Weights of a small transformer language model.
Architecture: RMSNorm before each block, no biases in attention or MLP, short convolutions, capped logits.
Each number is 128 + 32 x the weight over its row's rms, rounded and kept within 0 to 255. Layers, rows and columns count from 0. The size above them is the row's rms in percent of the matrix's.

# layer 8 MLP down (transposed), 1728x512, rms 0.0608, rows 1467-1470, columns 0-255
size [102 100 103 102]
[[126 138 148 151  85 118 116 122 133 143 122  56 153 105 186 144 185 106 143 102 177 132 134 106 142 218 158 109  93 110 175 113 138 150 144 130 145 127  68 196 136 143 142 131  82 121 143 152 134 141 131 106 115 107 133  99 133 139 107 141 129  92 106 149 143 105  94 114 117 188  56 115 115 155 116  97 148  83 169  76 102 194  94 145 105  95 145 177  85 134 133 176 110  84 142 104 101 174 183 154  87 114  82 131  86 171 202 118 120 169 131  99 115 118 138  70  56 140 106 121 135 108  94 165 124  90 130 110 119 135 142 206 151 166 131 143 145  78 130 106 152 112 134 176 104 121 159 141 155 169 160 133 119 145  77 154 124 137 136 145  83 119 149 184 154 215  96 132 153 112 106 123 141 163 179 157 164 169 160 148 169 189 121  76 106 113  95 141 135 141 141 133 103 135  63 117  96 110 148  99 131 120 120 137 134 129 125 116  75 188 144  99  94 152 134 208 155 104 143 113 108  77 167  92  98  90 137 114 152 141 110 127 116 141  85 164  82 146  57 150 108  89  81 162 116 123 110  91 158  69  97 127 120 153 130  56]
 [135 119  67 176 161 144 119 104  83  39 128 173 149 146 120  96 166 111 138 114  77 191 159 165 157 137 162 120 105 117 160 161 157 171 126 102  93 161 110 134 133  72 112 143  79 181  91 135 202 106 150 112  99 128 151 116 110 117 147  60 145 134 117 178 130  95 115 121  88  76 183 125 141  80 133 117 171 173  81 154 142 133 158  87  99 120 116 146 105  88 157 139 122  91 110 151 131 117 143 170 128 149 185 104 107 124  95  99 142 148  90 166 158 122 136  77  90 120 153 174 109 128 121 154 159 128 134  91 149 106 121 206 170 107 143 134  63 121 172 104 139 137 124 169 125 120 104  93 105 117 145 203 136 111  92 111 133 119  70 142 146 122  94  98 145 139 175 117 147 166  39 166 129 139 143  95 138 162 122 141 123  73  83 166 115  53 196 162  94 129 153 117 161 168 114  73 139 141 136  65 104 161  68 167 128 137 147  72 141 182 132 133 142 112  99  99  94 108 138 111 157 135 138  98  64 111 106 154 147 154 117 100  83 143 121 102 183 141 160 102 117 122  79 161 120 174 191 151 130 176  97 139 126 174 150 111]
 [128 101 115  74  81 109 116 105  99 146 108  98  84 130 103 139  74 156 167 122 142 100 134 164 141 118 156 142 113  89 151 135  84  97  93  97 141 133  69 134  87 112 130 160 151 115  98 152 184  92  75  89 122 146 111 142 131 151 141 168  97 140 124  88 130 138  55  41 143 112  97 115 151  98 177 160 173 111 183 146 140  84 124 218  93 121 154 185 154 175 141 124 121 145 132 112  58 142  99 169  76  88 110 112 115 166 143 105 132 122 149 157  54 155 132 105 112 163 135 114  67  56 115 192 103 130 130 148 164 119  67 141 177  64 171 184 115 146 158 138 126 133 101 173 125 148 151 127 162  96  47 151  88  80 163 148 132 187 102 165 114 137 135 101 153 173 134 112  96  88  77 102 104 144 188 117 118 120 150 163  65 130 161 155 107 135 109 102 147 123 136 122 165 176 130 162 126 152 103 193  67 123 116 127 109  76 122 141 114 118 119 177 159  96 110 143 129 155  93 164  91 179 131 159  97  90 129 138 162 162 170  75  52  67 108  79 163 145  98 122 114 131  92  87 125 133 160 139 137 151 104 114 172 195 142 147]
 [128  96 138 153 144 174 105  99 179 107 166 133  87 115 105 102 147 102 123 129 111 127 174 155 171 184 101 144 156  83 107 102 101 172 134 128 115 176 169 156 100  77 117 145 145 106 130  95 101 121 123 182 131  80 145  73 173 111  92 145 114 164 127  91 148 156 135 135 130  96 154 160 117 167 150  88 153 100 134  67 153 168 142  82  64 119 120 117 108 120 192  84 187 225 143 128 199  90 167 141  91 120 153 165 132 140  84  91 158 139  49 143  78 118  52 130 116  60 144 101 145 179 166 160 114  84 113  99 135  54 157 122 210  85 157  79 155 159  80 125  94 133 114 107 106 103 112 191 158 137 145 151 154 135 118 156  74 133 136 163 169 148 135 155 112 159  87  64 159 143  97 157 133  31 158 106 150  98 152  40 162 133  85 148 153 163  92 109 129 118 115 148 151 133 103 153 114  63  89 114 143 152 128 157 165 144 153 102 194 130 144 127 156  61 163  83 113 115 141 136 112  90 119 126 148 117 110  76 151 127 146 148 186 144 110 101 174 106 145  93 153 145 148 115 146  70  92 125  97 143 122 134 133 113 100 130]]
# layer 8 MLP gate, 1728x512, rms 0.0609, rows 1468-1471, columns 0-255
size [100 102 100  99]
[[ 84 161 158  98 107 133 151 127 140  95 141 126  87 124 110 164 140 101 107 123 145 107 116 107 118  83  81 120 116 188 121 128  84 118 162  93  60 116  94  10 109  94 182 135 125  49 119 120  76 112 127 155 122 157 134 136 103 162 148 107 131 135 128 109  55 152 124 112 171 106  79 102 154 126 196 172 127 151 152 138 149 120  83 134 149 142 101 147 185 162 129  98 158 123 145 148  89 140 114 103  86 212 133 134 174 169 132 141  94 102  80 128 139  94 125 105  53 145  99  43 119 121 160  80 121 111 106 193  93 120  84  60 168  89  71 121 122 123 119 117 146  89  59 120 117  80 170 124  97 160 138 174 151 234 103 108 164 163 123 155 152 165 188 179 127 176  85 145 110 124 132  92 126 182 164 104  74 106  96 127 120 114 107 132 173 105 119 207 118 118 133  90 124 143 181 105 104  75 153  37 123 142 152 138 182 113 146 118 143 127 136  77 173  71 118 121 162 125 141 141 132  98  86 158  79 107 123 140 148  84 113 197 150 117  80 155 127  77  81 203 119  78 117 153 132 156 108 200  84 114 102 128 115 123 186 103]
 [166 154 148  61 115 123  85 121 158  91  90 149 118 104 150 234 114 122  52 163 167 145 136 122 145  57  65 187 106 174 203 179  97 115 148 111  97  93 150 108  80 113 119 113 118 124 151 119 100 174 108 166 125 153 190 169 137 156 125  90  99 156 139 108  82 166 118 122 140 195 121  65 188 134 145 104  83 123 141 156 136 138  90 166  97  67 155 119 143 119 135 141 127 152 136 149  60 124  87 104 104  97 175 107 125 140 138 116 172 131 106 139 107 192 205 157 103 132 108 161 125 173  92 134 165  82  83 135 110 142 149 107 183  81 137 126 118 100 109  67 163 155  86 121  71 108 159 180 129 160 138 140 104 104 123 126 139 178 109 116 107 109 113 137 121  95  87 122 141 198 125 115 119 139 104  75 199 132  94 147 154 138 187 158 124  62 167 103 114  91 105 145 130 144  56 203 123 147 145 111 143 153 159 137 113  78 105 119  35  51  98 120 113 158 127 105 157 152  96 143  61 131 110 177 104 145 133 130 104 117 154 174 153 227  88 126 149 125 142 118 115 169 124 178 119 113 124 122 142 142  86 115 142 154 153 102]
 [137 135 174 111 167 138 113  52 119 161 167 187 117 131  77 168 174 172 155 110 159 133 145 122 112 103 112 117 133  68  64 145 137  71  98 197 162 139 113 110 125 168  83 127 113  94 111 186  51 143 126 118 136 133 116 154 159  85 114 129 160 110  97 120 113 169 120 106 122 117  89 122 114 118 126 132  87 184 178 167 106 153 133 121  84 118 124 102  88  73 106 177 154 144 171 135 124 125 101 139 208  96  83 114 118 211  62  94 107 149 134 135 107 169 117  84 122 122 100 108 108 173 171 163 155 146 153 145  74 139 169 120 153 102 105  45  56 174  83 148 130 192 125 115 182 105 110  94 159  93 156  88 112 135 101  47 195 119 129 176 126 152  95  82  68 214 135 130 143 134 116  97 116  92 169 146 119 131 125  87 122 137 170 131 128 153 169 158 133 137 179 133 143 109  93  85  65  74 120 141 116 155 136 126 134 122 159 134 158 135 169 116 157  61 146 121 102 114 192 144 109 123  92 112 141  91  80 164 149 144 139 120 109 133 142 161 110  92 162 144 108 151 114 129 107  70 158 143 109 121  74  89 162 195 130 129]
 [155 135 158 137 112  67 133 156 129 145  84 105 138 139 122  85 172 120 115 103 185 133 124 128 119 171 147 141  54 118 119  64 102 124 167 139 132  85 159 121 116 128 135 118 119 147 126  90 125 125 148  94 113 135 168 140  92 114 136 113 161 115  53 141 169 149 149 125  72 183  85  65  98 166  93 103 164 170 160 190  95 117 108 136 169  34 152 180  95 139 157 148 141 164 116  69 134 139 119 156 200 110 137  94 151 159 140 151  40 176 210 115 135  87 143  67 154 134 147 129 154 213  66  87 163 111 103 167 172 119 144 115 171 132 124 114 144 156  72 133 225 160 120 120 135 151 144 125 172 147  96  82 115 127 151  92 140 113 104 122 109 141 179 115 122 106 116 113 145 109 184 112 118  87 145 100 102  86 121 184 158  90  78 177 142 138 161  90 145 114 170 129 166  85 112 116 155 194  66  91 150  89 182  93 124 172 156 133 154 112  60 104 179 173 207 107 149 139 106  78 104  81  94 146  54 124 122 111  87 103 169 134  94  76 149 139 134 138 111 233 126 178 101 129 129 142 143 135 101 166 139 122 104 141 106 108]]
# layer 8 MLP up, 1728x512, rms 0.0628, rows 1468-1471, columns 0-255
size [103 103 100  95]
[[163 174  54 140 159 137 102 119  32 127 138 153 146 106 145 148 145 104 136  85 125 129 142 126 178 189 100 140 136  85 126  83  79  98 185 148  46 106 128 121 135  77 123 103 132 129 141 180 175  78 148  73 114 182  67 146 161 109  92 126 124  87 140 117 172  74 103 121 106 118 136 145  79 112 118  95 132 145 129  98 120 120 106 110 116 108 125 149 105  67 102 127  99 112  36 145 106 180 135 143 160  92 159 140 117 118 126 106 146 148 119 132 138 128  99 198 178  89 185 131 121  98 127 155 138 102  93  68 147 134 154 159 136 113 139  71 164 110 164 110  84  89  81  85 174  90 141  92 157  65  97 125 144 117 123 131 127 138 154 130 126 100 125 137 156 168 106 183 111  90 124  99  80 128 132  90 171 117 135 125 100 159 176 118 144 126 114 167  94 182 139 100 158 102 105 100 132 111 155 133 105  99 173 177 137 152 154 146  47 118 134 131 173 136  89 137 104 160  94  63 163  45  68 148 113 114 110 115 134 126 140 112  95 167 143 187 153 146 115 131  55 116 107 156 156 131  96 119 131 131 132 129 145  91 162 134]
 [101 123 131 131 113 128 123 138 147 158 146  96 165 118 112 103 119 160 127  82 124 168 114 130 150  88 158  63 167 144 140 122 111 168  92 159  91 134 138 131 120 165  83  89 113  91 100 128 115 133 159  79 122  90 118 117 121 178 107 161 139 125 173 121 120 103 149 140  89 128  98 133 102 167 131 208 113 128 214 169 139 134 137 221 110 179 135 176 147 172 130 153  74 113 122 115 106 166 125 181 164 136 166 111 138 132 112 111 108  54 118 146 105 148 150 136  79 116 105 149 108  88 152 138 112 147  90  96 125  95 127 161 142  68 123 134 123 147 151 125  77 136 119 162 111  92 172 122 138 195 154 171 155  48 116 116 124 128 145 125 132 124 127 121 155 209 154 111  64 111 141 113  52 148 102 109 135 128 141 127 136 134 109 102  83 108  99  78 140 111 146 130 153 105 187 114 114 112  89 123 128 188 123 162 153 148 169 147 145 143 145 148 128 190 157 130 139 183 135 169 124 143 171 109 134 144 108  59  82 100 124 132 132 100 100 138 117 164 116 108 124 158 120 201 123 133 145 143 125  90 128 184 111 112 118 157]
 [ 91  99 144 109 118 138 125 130 178 136 176  84 101 120  71 105 187 110 110  98 132  84 126 141 222 197 106 169 101  86 145 118 171 170 216 142 114 132  96 134  93 134 178 134 137  90 162  73  83  74 159 110 126 146  99 133 156 126  80 162 100  92 133  72 168 115 115 104 100 211 122 137  60 113 137 141  96  95 139  49 175 143 150 103 161 135 119  62 124 155 164  83 220 140 110 213 200  88 153  94 131  95 161 212 105 128 100  85 102 141 190 120 127 163 113 153 154  80 127  88 100 102 143  81 111 151  72 117 141  93 112  82 156 107  99 129 175  96 112 149  95 138 118  65  99 115 129 102 169 105  89 111  95 160 125 133 131 126 195 119 207 156  99  95 143  45 124  61 107 132 143 141 128 110 128 121  87 156 179 135 190 149 142 128 208 108  97 176 153 142 157 151 154 168 142 159 127 155 140 121 147 145 103 149 110 121 113 142 180 176  95  27 158 126 132  90 125  99 173 165 164 115 153  92  98 207 110 106 164 109 106 127  80 108 131 121 136 136 136 129 148 118 125  83 106 132 132 222 101 141 159 134 111 137  98 147]
 [102  90  97 147 139 110 135 182 124  80 120  90 155 123 138 165  89 144 145 120 119 132 165 106 127 121  99 171 117 127  76 109 166 129 140 139 142 102 171 131 123 139 134 162 153 111 136 155 140 166 145  94 131 169 112 177 126 117  93 123  83 118  98 121 107 113 169 133 103 126 117 154  75 116 146 186  97 105 167 120 141 164 155 112 118 180 188 138 160 117 123 118 156 152 129 202 164 181  74 118 104  42  89 170 163  87 147 138 167 124  99 104 165 108 142 133 127  93 166 138 119  48 113 133 135 181 155  88  91  69 114 121 153 100 135  93  93 160 151 126 123 149 116  82 101 115 136 127 109  94 143 109 133 114 110 126 143 117 134 172  69 190  93  97 152 118 154  72  97 114 103 138 151 140 129 151 114 145 162 164 108 160 120  95 110 120 101 126 180 147 152 124 116 113 101 156 137 143  90 171 100 203 108 166 158 186 130  89 111 180 176 112 129 123 106  92  91 174 138 160 183 200 121 104  84 141 154 103 102 140 128 119  84 217 156 100 173  93 144 106 124 143  88  93 122 155 151 129 174  93 114 210  77 116 187  72]]